config = dict(
    num_hidden_layers=15,
    hidden_size=64,
    num_attention_heads=2,
    num_key_value_heads=2,
    head_dim=32,
    intermediate_size=256,
    vocab_size=8192,
    hidden_act='tanh_gelu',
    norm='layernorm',
    norm_place='pre',
    norm_eps=1e-05,
    positions='learned',
    qk_norm=False,
    attn_scale=0.177,
    bias='all',
    tie_word_embeddings=True,
    parallel_block=False,
    init='orth',
    init_std_qkv=0.0752,
    init_std_o=0.0137,
    init_std_up=0.0752,
    init_std_down=0.00686,
    optimizer='muon_variant',
    learning_rate=0.0053,
    lr_mult_qkv=0.7,
    lr_mult_o=3.0,
    lr_mult_down=3.0,
    beta1=0.9,
    lr_head=0.00693,
    max_grad_norm=1.0,
    warmup_steps=200,
    schedule='wsd',
    decay_fraction=0.833,
    decay_shape='linear',
    final_lr_fraction=0.05,
    batch_tokens=[8192, 16384, 24576],
    max_seq_len=256,
    doc_mask=True,
    z_loss=0.0001,
    train_tokens=91780000,
    max_steps=6225,
    dataset='wikipedia_en',
)
Each number is 128 + 24 x the weight over its row's rms, rounded and kept within 0 to 255. Layers, rows and columns count from 0. Numbers have three digits each. The size before them is the row's rms in percent of the matrix's.

# q: layer 9 attention query, 64x64, rms 0.126, rows 0-63, columns 0-63
# k: layer 9 attention key, 64x64, rms 0.124, rows 0-63, columns 0-63
# v: layer 9 attention value, 64x64, rms 0.113, rows 0-35, columns 0-63
# o: layer 9 attention output (transposed), 64x64, rms 0.383, rows 0-35, columns 0-63
q0 085:089136095144162089147127166136154131104141091130136169124145165140170149100119131104095162126176141138136101079149124147120112105128113135079132144093124124156155097100118108149100138125130105
k0 082:131082117150132094118114157132102162103079134135158134140129126142160116129108149125140139146130137118118127119107077119154101167120118122154087178176108127158106137165077108123132174122120102
q1 098:175126125095109098117102096138159135106134152122112155081162066127094141164130125120116122123096136135147163137158129162128122119159148081139144113123167126167144118099137155118104154148096137
k1 102:123108143077110096127145132100143142126145109120148121114163158095124102081115120159122137143151143152145110145164128168091111102116155127122114078101167200140126134120129128118147101117167116
q2 078:145095089113133086080139098149110104153153122139131109115140123109093149117165113121127119133110174149133126102123134084145106143132112129140159178114157125165112113110187130126094162127163152
k2 088:143161145104162062127168137127159137111122118156172126114141096106100095075139169127114148124123112127144066138144131105110087112096130138146129117126144110142143123132124182131128152113136104
q3 096:160094098074106123106180107156160129129133159141154154150169098116125143133147109136126135135107094081111125080141164131164123150165145152155135126111129145102124108123153111115122108168106136
k3 092:171148157126102120136117142161142105161150132089183117123116122099148117099118135155126174104110145116134087105086123133099166111159150107163088152130134185111105108135146138116127127128122155
q4 102:105111162135105140133093142163109094103166126136075128141089129121144128143127131186145134144143092097143122099132170129123138110096155126129170127116059152112119125115146142088127114124129163
k4 110:133105116139115156154116125139117114148139110101141148132134126162123167148152117124089122154144165101109128109093124138120193129113147101114100115093150103137119110195156143144066134134165109
q5 085:121160148130144126134116116084138104096149144161142130174162130130124128132108121122089132122106109105109111147131125098089108159160159089136145107173131128152134149055165110104143133145127174
k5 085:097139142131089136111143124139155056126122125125148158173124183121153087103120145121134115096122117134132143138147127121094136133145136125109065153132144148153199126129111141121097107125146108
q6 084:077095151140115131112130144121133162141116147161101152083116167133124104127092081146121153120120136107109130126129186183118159120136140133147123173143105112165097107144148113127101134091105119
k6 092:137138097071092123122163152144110148106063150150132162079134106156135119152119130129148193115120154111130156099103121160095114132119164142132131151122122113140126108177125105118126114130122149
q7 100:152145110121153116132124125082133128113147175133133133143172110101079172091152100132158074140110138148164093101124101148138130095156121150109120080146137120114127112117102104154122150152134161
k7 094:112132116137163124132133156128105111160176135145081131165130102067127111119104116116150125100143137091159088143116169147110135084143138141086100098130119135143113169135129122156137143124087094
q8 095:114119128135146124118125152091145121130110098188106124151096125142113145165151158098106135125162130085112118154160146135098132131120152091105190146150105147115130102124085114088108158112168133
k8 094:147127130121130167120134103156149158101115152148134172089088118136156096116124096119070088118162126097124140110108136119154095139140121081111132163154164130147139104144114093123095146136130088
q9 094:156088141120163109133147128101144092147169128115147141187114135119122135109123126135143107148123150190132158125116053114079118114121124133162090098100127141132120133102110123118131126170111141
k9 096:105134094139136127142134166130138125163163113121084109151151154091089111126135149163141076142118114138075112123167120157102137168144104131123126096131096138125144161090103165120137158144158120
q10 088:112087105126146173162125124147129104151118180082113120099193141089117134138143137148110116150154128111141116126115167132119173160144156167107141108107143113119130118123130119080091120145148115
k10 090:117124128135128122078120119132168147116132160102136104167159088133101157121179099132150130071124167111107128129123147129089146069156134164147116163137145136117129162092129142113110120099130115
q11 084:162063158171115136131133112120108133106134162107133149116139090129108094115130104126123136090121153121134109139130095156087117103139156177123155097150166118119140141129117102169116135148171167
k11 078:121142125107151106114126108130173088075168143094096156108180126135122117107124088153112119153110116131192150111145130148105157095157162141104130138150114130135129154120119132122119135165133172
q12 088:105109110146077157108101131139127133125151104113153091129132111126143125127184123166095123128143157115111152138175126159153126102157114109098166172117160128109119128168132141089135106109074128
k12 088:111152159148157143130162100102147124121109136103136139109083091148140101127127185141119131121106161098169131107127106139135128148118127189091105140111142110165067089114142138121127130106135101
q13 085:140123075144136153095142115078139146137132143121121104175126113127152109121105163088160112119128107154126129125138136120101162117128189089113136153139180114156121115111138152189113128133137155
k13 084:089130160145124130122133149127128110089148151129121124114121129097117060128142180083199107174128143123126124080135155129124144095161127115139161127164141126118153124112117131136137117138092103
q14 086:109098106138133142160098138167139137099111154167168135100119144118162128133078133097132089109102116109138130125150110158153161150130129141102135144134145130114076112124096158136126106136140204
k14 090:095133139129108153098144147121115111099138107115153136102099125148171132123145109133186124115137163148124128129124155116129150118133081129104111126158155153066081157145144117171090120153106169
q15 081:162101122095136092121129105163164120141132131162159094139174114116172122122107098150136124122124136137116090139139126079132178083122138149127110072098114128137137133139157124151142143146076141
k15 089:125183112153109132111133141121131102138163115080102123163105154086116146142137178176160129112138164105129106122120125148113128120114098126180164085111115169116102137145105141110106126117114152
q16 077:130145084092135123108124140103128157106144104134131086082175170140089101148112149125127115176119120122112121113140130167122124088156140138144155129126113148141170119124066146119114135108128179
k16 088:124097182123159128091119165109136121164138132137144152090121173121137125092078121129134172123160099112148095118122143139155123105116114155128092132149111114120142138149130124101129094118187085
q17 090:093103143165098120086100127102106169128152125143114107156135160139145145170118143145091121108155146141127086139126082121122102123101159106146133096119144141126103127165192129148141112100105105
k17 097:168130100145146123146161139104126127067104115151116157154129158135121142129138167154085163189101154102109125113127103098139096146147146126116178122127124109131150097124133102143128092131094109
q18 104:151121133152107165128100090137147083153106173126138092141127136165117153123123168133111094122100111084146136150146052102107116112128121137137132158155152106139106122108108102172113151135128126
k18 103:135154127128153134142157105124117107108172149156141118114139104069132134109165090124139115131117098148123163104153151132149173099118084132099128144137125155119131159091062134139148097135091142
q19 092:116129193136167165129077167142104092147114107108150146174150143157164115105105127131097128155123121117113160115099123129134115098130131138106123153093148140103097149126128085124128123077123128
k19 093:112100099149153115145087111154165098107124121109124154113090144150129163174132122116160120143103119148110194113123115122143108139139097151153093142125092125189126103153123123147109102111149154
q20 086:122133130118116147140120119130092123141151165158081126169125113152138105084121134088138129213118123147153130127141109134114142117142137160136081128121144153132151103134117136084088102113158084
k20 084:102093085112161118146138122176127158115116170070116094132172137112124106137142083115102177134157135129084118145087153144147146137140154174132109111135126150143125124116099116142120105129136121
q21 096:097125127108119116097132154129104144080097130119108115124138107117182156161126123104127159147128146096144082148133155129064146116139157159153121131132160151129138130119114098126144146054108120
k21 092:160095123116133108080117106143154144088119136123091151159154135118177184155090125128122158120110162112112125096136180139119129152115150129123107148121154109145154072143136115128126124090113107
q22 097:087077147085125124071109135176110108158144103109129125151140116145137088103137136130134147148143108129121184130166123144116092157112075128117134112097125129116120131123094156131117164151143107
k22 090:087144155101103132182112136135164183173108133120131084102119119160142127125113110167093123162101111117135128148124145107167112149104112126124147162118150130149105121135093177138097137114122153
q23 101:118152115157128092154105160098120117159115108140149103151098143129143116137119161101133145175108147147093139147100122129103116112146089142135158122080123149113115124142168067176112109089113143
k23 103:154140114217140086123103110156118117129119160117137115131112147162138134128086136143145139160133081118088177116153135092121101137095126134129156121153139107116139143142140098148113087151129117
q24 099:095165143124138146155130154153142140161130086160124142118090159109160122126127114135132172116135111118102085149109176192112097098153150136130110125106106170139147135115138124118160098102111103
k24 097:125095119175145146127100141173141119145090122114083158145128156169113124151143125106162148132161146144132151156105122148119149126112166086129071110139081113100106111134132113087127144136122096
q25 091:133162148143113115115070157120151122143202102154139127134142147133115142079139172143137107119101119134137088132124154109132105148137122100126121117106123149126148163140110112079105116145075160
k25 102:064137144162172125168110129152097126176110139102142112156121157114133134137150110127092116130155140118117156123094117145132097115066122108118090132144083132138143128150140128129131182119135099
q26 113:121104137130111137162073165168087175141129109107119124139061130160143135107125139148100143116185132116112140136138134124139139139129165139127157113117137137104096140144173125081087117115109132
k26 109:130099149154136115127146106134150185093085121125155141099139106143145133150183135131074128161110137123088134109099079094128120144124150128123100151128114145127124136157145083131106120125139183
q27 095:108134102133120168166113154125110144158135089163147123114126098123122113167122095124144134119134127082113118116114167115149107113167094157115130148096084130185093153143145163143115170114136103
k27 099:128148130156097153130094138174093147121135120105103110101120068154117135129124121134161150131106153136156152196111141085139111120095143135150134113111132092098160130171124138108096147158129110
q28 086:142085116128116136142113124145137126073115113166112165125156121139152115122123136132162122153145161137122107155092077086095137156173162094135198135149149105119129151155104128138119138136112118
k28 091:135113135115113135121147108086166140097156111132160137166147143126149105086113130185105099118133132131082136122134117143159112132119130173110131167105137106142168068122089114138153133151138167
q29 090:112123124126143111109077145114121129140132164131185132108116118141130157180147099132147102124104195144121125149108115107129104095123162168116119117148133157111115140121074148129126080142168112
k29 100:180082100132158173138120139103139132123131162123129124152120107085136133138105108154127104146106115136156133171147156124101133096141092132103190110143083136089128107130135126144095147131137087
q30 095:084124170142131136151108159148145140139108115114183149082095127119130150128133070134152119119136110132121136090155128110136124119114149129157112140124106165184128175148146102129098106107167157
k30 093:164122135171110146127122132113155065123098114097111113061134124156103136153123088133140123168112149170148115125131107101121149106085127126140117151134110124163154121146131084146110171110130120
q31 097:156107160106140145129140136102121145131094133110129140115138114110103134125113144164158106162114196109154124117152152127066113093073128168121109104098139113179154136121137144111122115114162110
k31 090:144146116129110126104143131115114142128108154103144142149163108139111163147129129150087131175110111105153113118159185141092138100132101127173087109086125132168142108081158143121153142156152158
v0 075:142103132115125110097122153137177112101129119136088115149192111148124193111127105156133129130106134124144127133105110110069154132157122090119092135135112116178099133090126117128090152121130117
o0 073:124128136131131153146110134102139107111116143114165114125089101102135161117113173122092128150121119087078099159167166112131163123126175162109129141180140150095093144113107155142148115120121100
v1 085:136175097103155163137073167125183106142093164123108144107131189153137125149112134116130127121102171119104128115118097133169115106117145146138134121174145147129123125117105158129159117126115145
o1 088:126129155153098128161129127121118130103118135141173082067107104111138100146126113110119107140120186149169172122139134138109109097141143146109127112121138112197096122096148130133132171132106124
v2 113:113138100179130122124131140143121172123130171156125130083092148104080104105135094151126123131136124176125151108087148115089129116147159137127141143056125160143100110110103129137132105122134143
o2 112:104150138167140100112101145115132098152107123097167148160114166135113154180141116104146145099109118144120148149107166118101101086121114117159100137125074169147139145092138131150104101120119151
v3 089:135134110136083141096109110138131165150120170112142139148160096121151121149140108091113156156100121148127123121159147107053106098175111116105122126134111132153076157149148122125158134159123111
o3 086:115156068142140141129105104151151110186115100122125128114121160134136148110095134131103116153133119146134133126121141103156163130116139146117138175107111146123108132107185154061135117074127144
v4 087:129153112148136116149143112152113118119105156122147083148099096123138092158188120132143162129107129116155093068092118151166119119152071127091118161157152131108144111151129108131133121113107117
o4 081:168114150133149139123150145128095080134129150149123113082139124135086124122143141161153123168144128172139121108169107128158093110130134107146104094100114083121142122138161075079146121136154123
v5 103:158127102154109121169188123104122158144129150142133175119106100125127132067139116120162179122112132131126138143139147146112122156150154149126162102124107146131108104128122122119098099108092069
o5 093:125135143157147121106154148080138085147138109119169145139135152137157117098120157157117088137117078115120113102125122110102083116121084114125133149139121181137112128155183099131159113167140128
v6 117:136115090095119101146138164127111167175109121109145118126166086115167134094110179176126100132151120148101122092147138100123139156123129116138090134098146128115130117144132145120174158111141084
o6 101:104150127147130129091168103113130074121158112146110090105120133148129117144125116114149117113118087111114106115132117146139176121175155123094165134145128157096108150138152143189134084123121171
v7 096:071133113137127119130157149163100156143108107136138154161100140120127102100142099143149182109103078132180091138158128140157124094099126151146135148134134130166118098122140109135091106105154121
o7 098:138129153113123133121113102110112094176168127118159119123148157135118143122150139109115103168114102138109172138099120060124076115141094141129140108159142113139159124122119113124184114183114129
v8 100:141119129147138140117167125120149124119130130109104094148130119104143102104122165110156159118149141122138178129111159062112142120126155099205120161084098130099113158131125139104148134154131100
o8 102:107147135135117101132122149137123132124140090152130150169102151129119130081087140133145137140109097130120085128132148135141134133187150123125118135149118177100151072105160079165118107090109161
v9 104:083115139118116119142132097116147127135117129138110101165125107119124157082146101091111108117175121096104131117119153113163110082150131130170190113084115143151166152121132146127115115176137114
o9 110:121113104142115110156164140116122156136121090160114126140127164181115091139085155153160155166145160141107129144115125104112090153098106116102148094133139093120161115115137152144133095093090151
v10 106:086165136163117127113136086091140191158155115103174149106151113111161140138126125105161105111145102112093117133085134153152136128110156116125110133144146161158103117133103124118127078112132109
o10 104:125099123143132115128123122112095119146133106101114149072102127151128115172130093119150163183113129104125141117108146134101094118138105138142147176136082120127159121157133167135089149138193122
v11 115:149152146075120122086162101137129076152126134131155117176140118133139104153166092098135138131129129072138081128116149146120105148117136102164154131133122131107151146159134087131112165122165122
o11 122:182102108088133089126154135134150134126162131151090155157139106126094178079127165165116133158165156093129094132124090117116137149126133142141155112107129112129156112108132123101130137106116091
v12 090:122119140128150108141142111132100126128132127134117182145131178171150125130108108118159091115103151148142095129168124081157138144114138114121152100187160124124135174127113149073100089129127144
o12 087:117124152157099135095086129117109104113137130145129099161115112145132084120151165100106111167151121144142122130164111160089119144118103154117153146134146161145136127108079166111134146170067134
v13 096:146141142117105123100130134133126136167119140173106149117105110117078209090135162152153123100100108103106123130096096099120118128148148157138108101115148134143164146116161137144123124076137133
o13 099:088117134154106135074152128105108131086116149126168104138123106141170174170145143122130125138131173094114127143145154082110119118145126166128118140132100107150106132140124159145161115081120089
v14 100:130119172133071122112116114084104122150117110149138125139100191182126125130152130129151153120145123092147129126140169122077113130135135132099118178141145115101140154106130076119135156111150138
o14 103:128087119100148126137126129135113134153160171128085142158175101123139152133137121147130161101132141120132085097141147094109142156115147148130149115175110143098139081092117137073147110149133086
v15 092:130142120159117148132164174104129113139101103127103155147089174096127114142140151135109134171158141096108138110142120124080123119112117080090115099177162145108145161144113102173115129125136131
o15 088:142097135118107114131118069187130151145112150117123112103142082133127118142109096147121104111151123114147125139115135124113143133116195099186126130099125165153123107147131145109131106161183109
v16 098:109125131119090147131107154094133103121142152120081154130107095118140127184126107129095130134129138133117119127125138147175113139077148124177112113168095105143138108075134135119167110139112184
o16 101:123074117100145117128096087160137188161134120090124143113147159103134111094115148116100128099146136142157138105138145129112156127142109134125154121097190068135146124130158141121116158142112144
v17 102:157117103136129115129131088142153134093123130151124127155119138107164108164125116098169134131147087112120132124167144158110104124103155135140143107217108122130121157092132097089154125125154093
o17 104:108135111137128076133129137176118147150161107142134109121085100120102158093148133137090124106130112133104115102156135122154095161143122107139153104108136113166145152141142172102103172174084126
v18 098:115112168106104108105128139152076118099126102183130114148139141114149131115118143146170103111123103155182129128121107079128128134115155153141104126105138125109142130177134146127090108168148078
o18 085:120105110136155142097123147147110114129101139183102084169131148141141094145152174088113155141148082088120141136138112134114117154156115129153101147181120161118124117086098127121132136091132133
v19 098:123101119173144140142137101177118102128136174116112150123107157131148140176109152143166161118115094096135135134117100113115132156134092124113145115128100148171147134117059082151154141139130125
o19 098:132160120080110134144159112122132116124149129142153117152132122103131117101148089179083139134138098142158144126109205140149109129130110132074108107105107130124113145103126110111146114190150138
v20 108:128114147116083137112144131148176122135145138108127132130123137151108146157124159099066109136125142094150099180154106093120152097184122164131134177117097114108152106106135116133126150136142163
o20 094:150134093126094154183107140123125142119089162105121123160185116130130139101120126117153133116168174097127133094118129125145119155131101168057171139107132100123125110139129136137132128096123105
v21 105:129125115162158122123141131131147107103158150140124128141156134167120117131152071128153150130149166112111112101134144157088155086109116115136070117161141118142148107140056116151145135140094099
o21 112:165120159114098174113121097111145141125097133115135133112088111134089148111136139183079134138105108123135108128137114105107106110111163120151140153122152132103156155120179128076123158136153169
v22 095:120112125146101176139120088165157089103129124105134137112108147104171107131129127120171139105125120091124114172147083082107111150146106104132073154150123143151160152131123149098139115133159136
o22 101:130127125141113125118126136139098185153131098141130110105129113163123124142129112086085115142119141109137118142109197159170137141158113183125105121116132104097109089172137119106118103157101163
v23 103:143111064118107117141097131145096113117094133087120104133102095112141148114144145146103156135125136144174110133169118122153155181123119135131154127149119122121111118136111150134178085139160071
o23 100:150150128117148150134182093158149099163135101149173129126084142147094112105139140104107119112145115139140171119133109114148091136142113061110172138096147108109096096132141114120130149127149142
v24 101:111106134089140118160172145097125104165132156120093105185117140147164147122144157099097124159114136135165160103142118140115132134100131123172112104114137175134113127150094173097145120108130148
o24 100:163127167120114081120152122153109145108136117140149133149163153135159088139096152103083163161150099130082107146104078107138160141146143088108145171129125121096135138095131123137132113114113140
v25 122:121100078156111136111161157083119107118126143118149121100122119117137086172174139130105142075156077149113144136151164139126147125143126167149149127138112097125175142117113139137099128156098129
o25 121:124096095146124092114125084127125155115138136077131148136167152084086152166137135149115142114097091130138130102116130146142123168133124111109159139133155167173128107140171115090100114122148160
v26 106:123130151127145181123144174137119113111137127147091160134128145135078144066095137158129126144149130103117125170153115112125154137158091125119149106111104137183088137163093137115130164135133140
o26 112:142121134113132127133143118165140155119072129149168117126113134180187132146139134117096126155118107124106184135108120083126140147096150128123114148161136106076101120123090105122119088140130162
v27 119:089154119096159107157158110130096132152099125196158118116140087141136089124137127132170126098155114096124127131118151144105170092080139119139144141132158150114142156138122103143103127111116090
o27 105:152111145109108112085147132086142102133138130160120126142140094137136111176135135149148121199132114116141096129151097088098076114153169127161177115140098134125154133137098117117130114116119152
v28 095:134151087108128202109121142115123156084141133145135125123141132141100151119147146101158118147102161082093129082123130134125181082137120116106148107082145115097120174128132123133125139125120140
o28 096:142112117129106161136109153151134108108100135133148073123124078159160124168122136179141104144117156140135146102138140116091163136134159161166133122085131113142123109128132106121086093076147119
v29 102:171124147127146152093140157151101165131154123149163143144104098122139116123099108072131119124097129175153131157105102166120128108142163149109116101120121099138139126093166072141145164131127138
o29 095:122163114128139151159067153130125124112163146133126124120116137106126195128175133150132126095154123101110133141090113083121140146084125133127121172101121126166109133142123076141107159099116140
v30 104:118147123093144129117090130140154109103131167159144112133072172142125127145141139124113131117102120097158140159134119106132146127144159074131104078123125144118186094143152134098114144155178137
o30 095:178115146123093133120156125143095153128095117146093107179116099134110117127131123122099117133124137099159160124160196093126160119119121136117122136145123079169121173124144117140122133122134071
v31 090:126131084146124157122118109087121081122138124140133118117103179147101142165119131136123190112130101119086130123125154119119116104129130082113146186100118136121147125163138105102171102152161148
o31 092:126099094151113127132143117162132130172161162112116178172136103151087108130140116163155108114127146137163144089125132153119151108117126120116101100154113092151119087110148156107073123128143101
q32 102:115115149136134149137142160124133174129129115136130162109116120121100102106082135104147175162115111149114110133110138114085072101171149144108137118098145095135171127146165093148107164109099113
k32 109:139148131100108093138154137126145190071116133134107150112100146138175106097115103131125148136103140139113157068135161117135099145118136069142152158164119110138164133098129134142120118108127115
q33 117:148126098090098117081146121080127111114153155116101154150193105113128104123127140163122097167117125161176165119159136133114118126130134141124109103134138097128124112096106128146142148165142085
k33 122:124114147110109072162130115111125119183172167099127140109156165081113120094129144130155120098143163133164129191124105145113124125129117150109102103125120121112142141107139135115123149087147095
q34 093:172128158131083131122103145137141155134126114103109093140169098129136136153134122111107112127124161134136135151142157076145138080140161131173107110138078121117159167121155133111123092089089119
k34 095:147147162119145045137094109140098130104099117136160124127168122134124125190130099160118116137110109114154096110114119111147131096163136124154159121091120152157166123128158102120139119121136154
q35 099:157091123112146113158153193121117148141145103117165154141133133115124103192086083099152125103099120113152130098131124169156097110145115081128128145129125149163137129114115092128137112124142121
k35 094:161137153113144129158124162178111104160119108129128157129175120159108096133113128117119148108124132116065140139134102120093110117166142075171120141118140113148113108099119128158092082128126099
q36 105:131081130110112157109122136160113132101126155108137128155111143175189129122165135126108112134113149102073132171091088104130136144143131136130124153134149114125096116134133106155113096168114073
k36 110:137099130105152145169136141114150135106125153133158110131151118108169137107138117145098105099124075142125154144133118120114109139165096193072151156135098117111147069110119156150135114145127146
q37 099:146105155117124105132086113138121081136166124109124118123114108126137186120137121155141147150102147136107123095136129068117123166152137097178135142140074137171144170123157106122112142122147154
k37 105:179092107124169112101089124123149123124107128099120117129133141124123137158149131165154149140106123134126151080109145127107130103090124151163174159132093151166159116148121118164099154107177117
q38 108:139136112130089159120099133108145170125123110134112089102144102133077140146142156087121170151142129061112139157135130178118142136151132116167139100121113109151127121125114117096098175141149109
k38 104:149108143109103137159129119107118164128095145140117168075110133099131123116154119121092178180113123115113128129102082178156096144100157139124126159100166136145147096106112108134145129117149152
q39 105:096172100098100131108153103147151136140102123095146089150153111112094104122117133100135146114140136096127127153115166161164121160144093094097147151130146149148127097154119091165120174101143130
k39 099:096096131129095136136143125177133124100106095102128121106128091119088134128099145146117185136158137137144157152127133164153168137146101095125100124124133144118143113140091096184178140154131109
q40 098:157181104144142104108129094138119121107105152148100147130128097095160130113128134095141146142113165109136117151117070085112092107079114121128104152146139142116116137165120111160159129164158096
k40 089:125162120121164131171093123081126082142147164126138140126148122086163107115123154136128138123144146180119112075118140110132122138124103131089155136107115138144099131115141084153167130091084131
q41 100:161131130132141138117105141162151116108174122131122141160116147126137119105168111175169151125144128123137110144107045114123175125082144107120092108129112116128140115153102138164100144130140168
k41 101:110115144142121129121123137087197107145132161162109095133105116088160126118117131109173113103132120140123108138127127143172152125152114122126120128178113140144115135146104115134071114186173145
q42 118:142109059103121098100144103115162129142127154164128127092129114142110139124127147154149145135122142116131126164184079112135147142120106143123118126105168109124118125108062135183165118124130125
k42 110:116156150124103148160153134120150121138151136134146089088139158073080124117108134085171131129147137096142108112130117137137097138139088152104138094148155168095096144086140133160164142117128132
q43 114:110160119175124148131112162088161101104126120108098140125094172162097168119146143125126127088124113147097146172158069128154110125116131141116120133142115116120151129149084096143105137125165106
k43 114:123158134142137121136099137079146098134113121160185139112105102136139169094144105111151132139117138131112154114139089124161077126138168152106095147141106147134133134141093097153132130190143096
q44 122:118158120092124087101152159117148098141115145177123119116118140121151125135120170148120102150143101106081143128137120108135096135120148116085101146194123187095111142136122118160169125127120123
k44 117:107127126108165139133135163114086110171153130150132134127117130108124140107116112125151103121133108136124108154134138147140126140171128090142142151142061176121094142082089137138175175152109098
q45 119:117173181141102178137107169102110122148137129118155085106137118112162142122097150092149122149144159132125090145127176149150150136106121113140082121124144110150117153107114105098126123106130082
k45 111:122158157153155111199111147149076136086084133124107089146115139146116149145166131123125145142150157131125141155109139127140133118072137090128100150129095080126114132150101151108131139132138120
q46 110:118138143174147123117116134099106154170129076120102161144129150143105125109156121119134144150152108122119116111119137157120116132133105099170101139144105149149110168126181058079126124135096131
k46 116:130118102107151095106140123156158138164087097124114144126117150142122142143146166122081142163107103141103140127122121103145092154126147101168086174140114110160169138153109075104109154121132124
q47 102:140157111111110104057173147111126108102143114174103143137138126150137127128103117130164136109156104140149113150112138144130091104136165097133148150080140159147109102152145128153132124168084151
k47 106:103134087118185113133154152090166132136163114086102119148133134124150083122137134118127196077120118106152128127133125135113137136173149091124095151086145137115108129125128099143147154133109120
q48 128:162140127106129069121162094128196144119126163137155130108123125126122136096157124168111106148126123161112146140110101113169107130081133091122111135159132126120115123093098171151111158146139146
k48 112:143145132105146148143124090106141095114165134146165136151093116101106137083144167140121103130147107144183116120150129164130154101142108129139119083154157140112104111050104115131130141129148132
q49 113:133144133171130112071127108133105151125130134124134142142091110184180092095113136109101115116143122132105128143136105126140146123118153111099169127136143134067122153125091090141169157141164115
k49 113:109152145110141118115141105122136101150130131147119132127148157137130091060144148118086107116123088128092147126179114144159126099126111096090175139136126139106128149152101149184172118132149136
q50 101:129128140127134138196102142171119093140126158131133128165119091160095136119097139093126101126108124132136128160127159153066111109146139109134072112100090146141156140088137109111113140115109113
k50 102:109069112143139111144076112200100167139087137135111146163138116153081151145136122111135120093137155169138138091119137125134097161096140112124134128120119145116098129146147110123096112131130113
q51 114:102117123162146128103167118124140107110148163072116118128162136109121142194132138090139128130112168112120103135157140152084134130157175125134124109162125136109145117153137107070091105112121121
k51 107:139109147095123107101137149100111147101119172110143159115171090117144170154126129150155163158179109104132138137120101153108102143133176093120143100121128140106114078144126130099119088101129121
q52 107:146119105093147112110098100154119105146108111088086152133130161096128147115090108118130147136117086128124119117059158143138151131156176138155126124118153170166156143086133108121113147132139145
k52 109:151147134104147117111079156144126126150115115080073157107146128147146096094101127103130119148146127109151130119101169135132188158119143157168101164137125145088173107144120113144126136123118126
q53 108:129149135133121109125131103131148127135153197128114151124123111144147109090114145168096114074150130107092110107110075135176118164149119110119135094143154147114145084125162144144143151161121154
k53 107:080107137156114140132098095134132094176178120126115117156147128097139131112118147137103116112112091120119133097164183191120116140139153133111122085150123150120148109095106118132125132173104128
q54 110:094122118148114144108124098175150141133122100126190129172139162134117119134118125087131088174117117131112168142145096117138108081190119143095108140141104122133103140145120157108117119114159125
k54 105:097132140115158118134166102113134149129077110147143123152123117152108094133087093148126096153118096171127173132101085163114135149147098126125103117152125145152114119130122171151171089136102102
q55 098:163126153072099143107146114177175150096123157090106165118142114134083128129162124154094159111136125138151139104156093132109147102143167131136113137121151117102151133122142108098121098159128150
k55 107:143133159088123132126137136132121147108118138108117153104151118087129112116120155182137119122094102155137073106161142127130154088128206154106124126119167123127152128124161122103110091168133141
q56 098:156120149105137136162142151153150114164127079124189120113124103153115147164163094149127115130124188119146117121097125137107109100174112129130153106109119123092131165120125122118076126110135096
k56 100:152080112122143139128155097114133128087152132136146138084144121176080120173147107146124147167151142154119140139152114112163122124129154097148109092124100133105125095116155175142073122131134139
q57 097:177130100126117149136129101127124124136139143113114113140202088131080122127129141156161109132093129134113116129121137112183117133141092127111139091130132147131151165132140115120099147161114203
k57 092:175160147090136094159066083140138129113158114110105127129110126097103134152110089131131165142106112139148111122135176128114124132160136111131101076131122180147150134150120128127134100139143161
q58 103:121168142127118157133121133102162118079087132113162114130156142133113136120154143158132119147132089109158105141159113131140139120129128154109141148144179169103170133113096102121114060087114153
k58 109:093122172116128108120150174149114105068125147106159133146098124100110169123136090142132143124129102144112125155128153090116145075110172149107086154124131146139130172122118135118131118118106169
q59 104:133138099148113128134080175113084170143125115101168108122115111123120133105112118150115149127107145110160102116133172107116119125141142146140152095135115153147136109129110122048094159160112165
k59 100:146106147152104131143135109114153146123071120113127134147104100128100150102158120127089164115120146096100110096131153116104135190108171107158146127116101126125172145135158155096121121090159148
q60 099:082153123098146165128149133110167078100132141140112128119121154109159093081098110117154141108099117111126114115147111148134127142160150128148113119141104175119128141108156196124154146160156114
k60 112:086149110155131143137081155164115102165140113110083162169086125125143120148125125133179154132144117123105113114095111179102156113137134142142118123121090116093124131136159176118114150125110103
q61 118:120108119131123122121138124111121132150176161133112142115147146123090141070102132145121052145160153127091103136138094107141138118102146116112183132109169153148111112139140119086141101140150094
k61 103:119136129071138163132131127127147126151154138121106096144175133113097137125184126161079136110188123109130119102085102158105127136126122105098097128173127149144137159134138142100139147160116105
q62 099:126144141180165110119197096179123119120135081153124114148159112112137100100158164124115127085126100115110141110156108134129155087106144122113141159109147107127132127099137116149141128139094099
k62 095:165143129124140131084152162162139121164130135158096118167105152100140127152123145124113109088134152127160111104162136111148144102164127097105117104123123086155137116115104138165148094101064129
q63 112:169103136083145073134148134120154137118135130169154132121175163139133099091095175134130135183136120134139112156119124139162119128121113135100140085111095126103123095106120101142114126091129161
k63 107:137086110122102116134135139116145116114156112208128114170173138116098112088107104111141132134137099087136102142132173141132133113128112087168103162159111155104125124121141099121154097121126142
v32 090:113116117145171109128122069155139118130121122091098146138123139128129106158119180175120177137111116101150196134141136141137092078151139121142141155127110124122159147122124102154131160127104105
o32 099:134158177122149105114154161106114081104171115148118109144107114129194101093133129109119118135124133119135132133131126115092156112133184104143120100111152151137132151101097088162128112112138170
v33 103:166120112113161130149156127119118096119122142118105166161138138115148116123154109098132138134118146146111144130107110135130107170093124104120083100151142182137145160141116153201124120126145064
o33 097:121127145149110130144172121115132161071061106167130173118114141162120109107119148136097142149152171116083142130092143146103121137111167137101126110151125112144153121132090104129138112104153132
v34 111:135126106159152145089117111122157123128112111100122114104128136135179152146146104138139109166099149136130095155141148159150119114114086088179119130117135161136103128112104093133199113150168123
o34 103:125095164164134117114134145084103097113112101138111163178080147141150124185128126138167111113122156155145127112169093104086122126085112105130147113125110110168142112143145143151129145122119128
v35 099:119116092129170122120139156148122127086179123134122130151130095159130128117098143100143108120127061157095130136145138123145146088106128149155154074131165109145161138142140109088106143122124170
o35 101:152129117099107076124112135111110128174157089150121135103108149156094124100079131106123150145104123134124081115127133118159154114122146126122146188102147172092143137149171147120129163111129144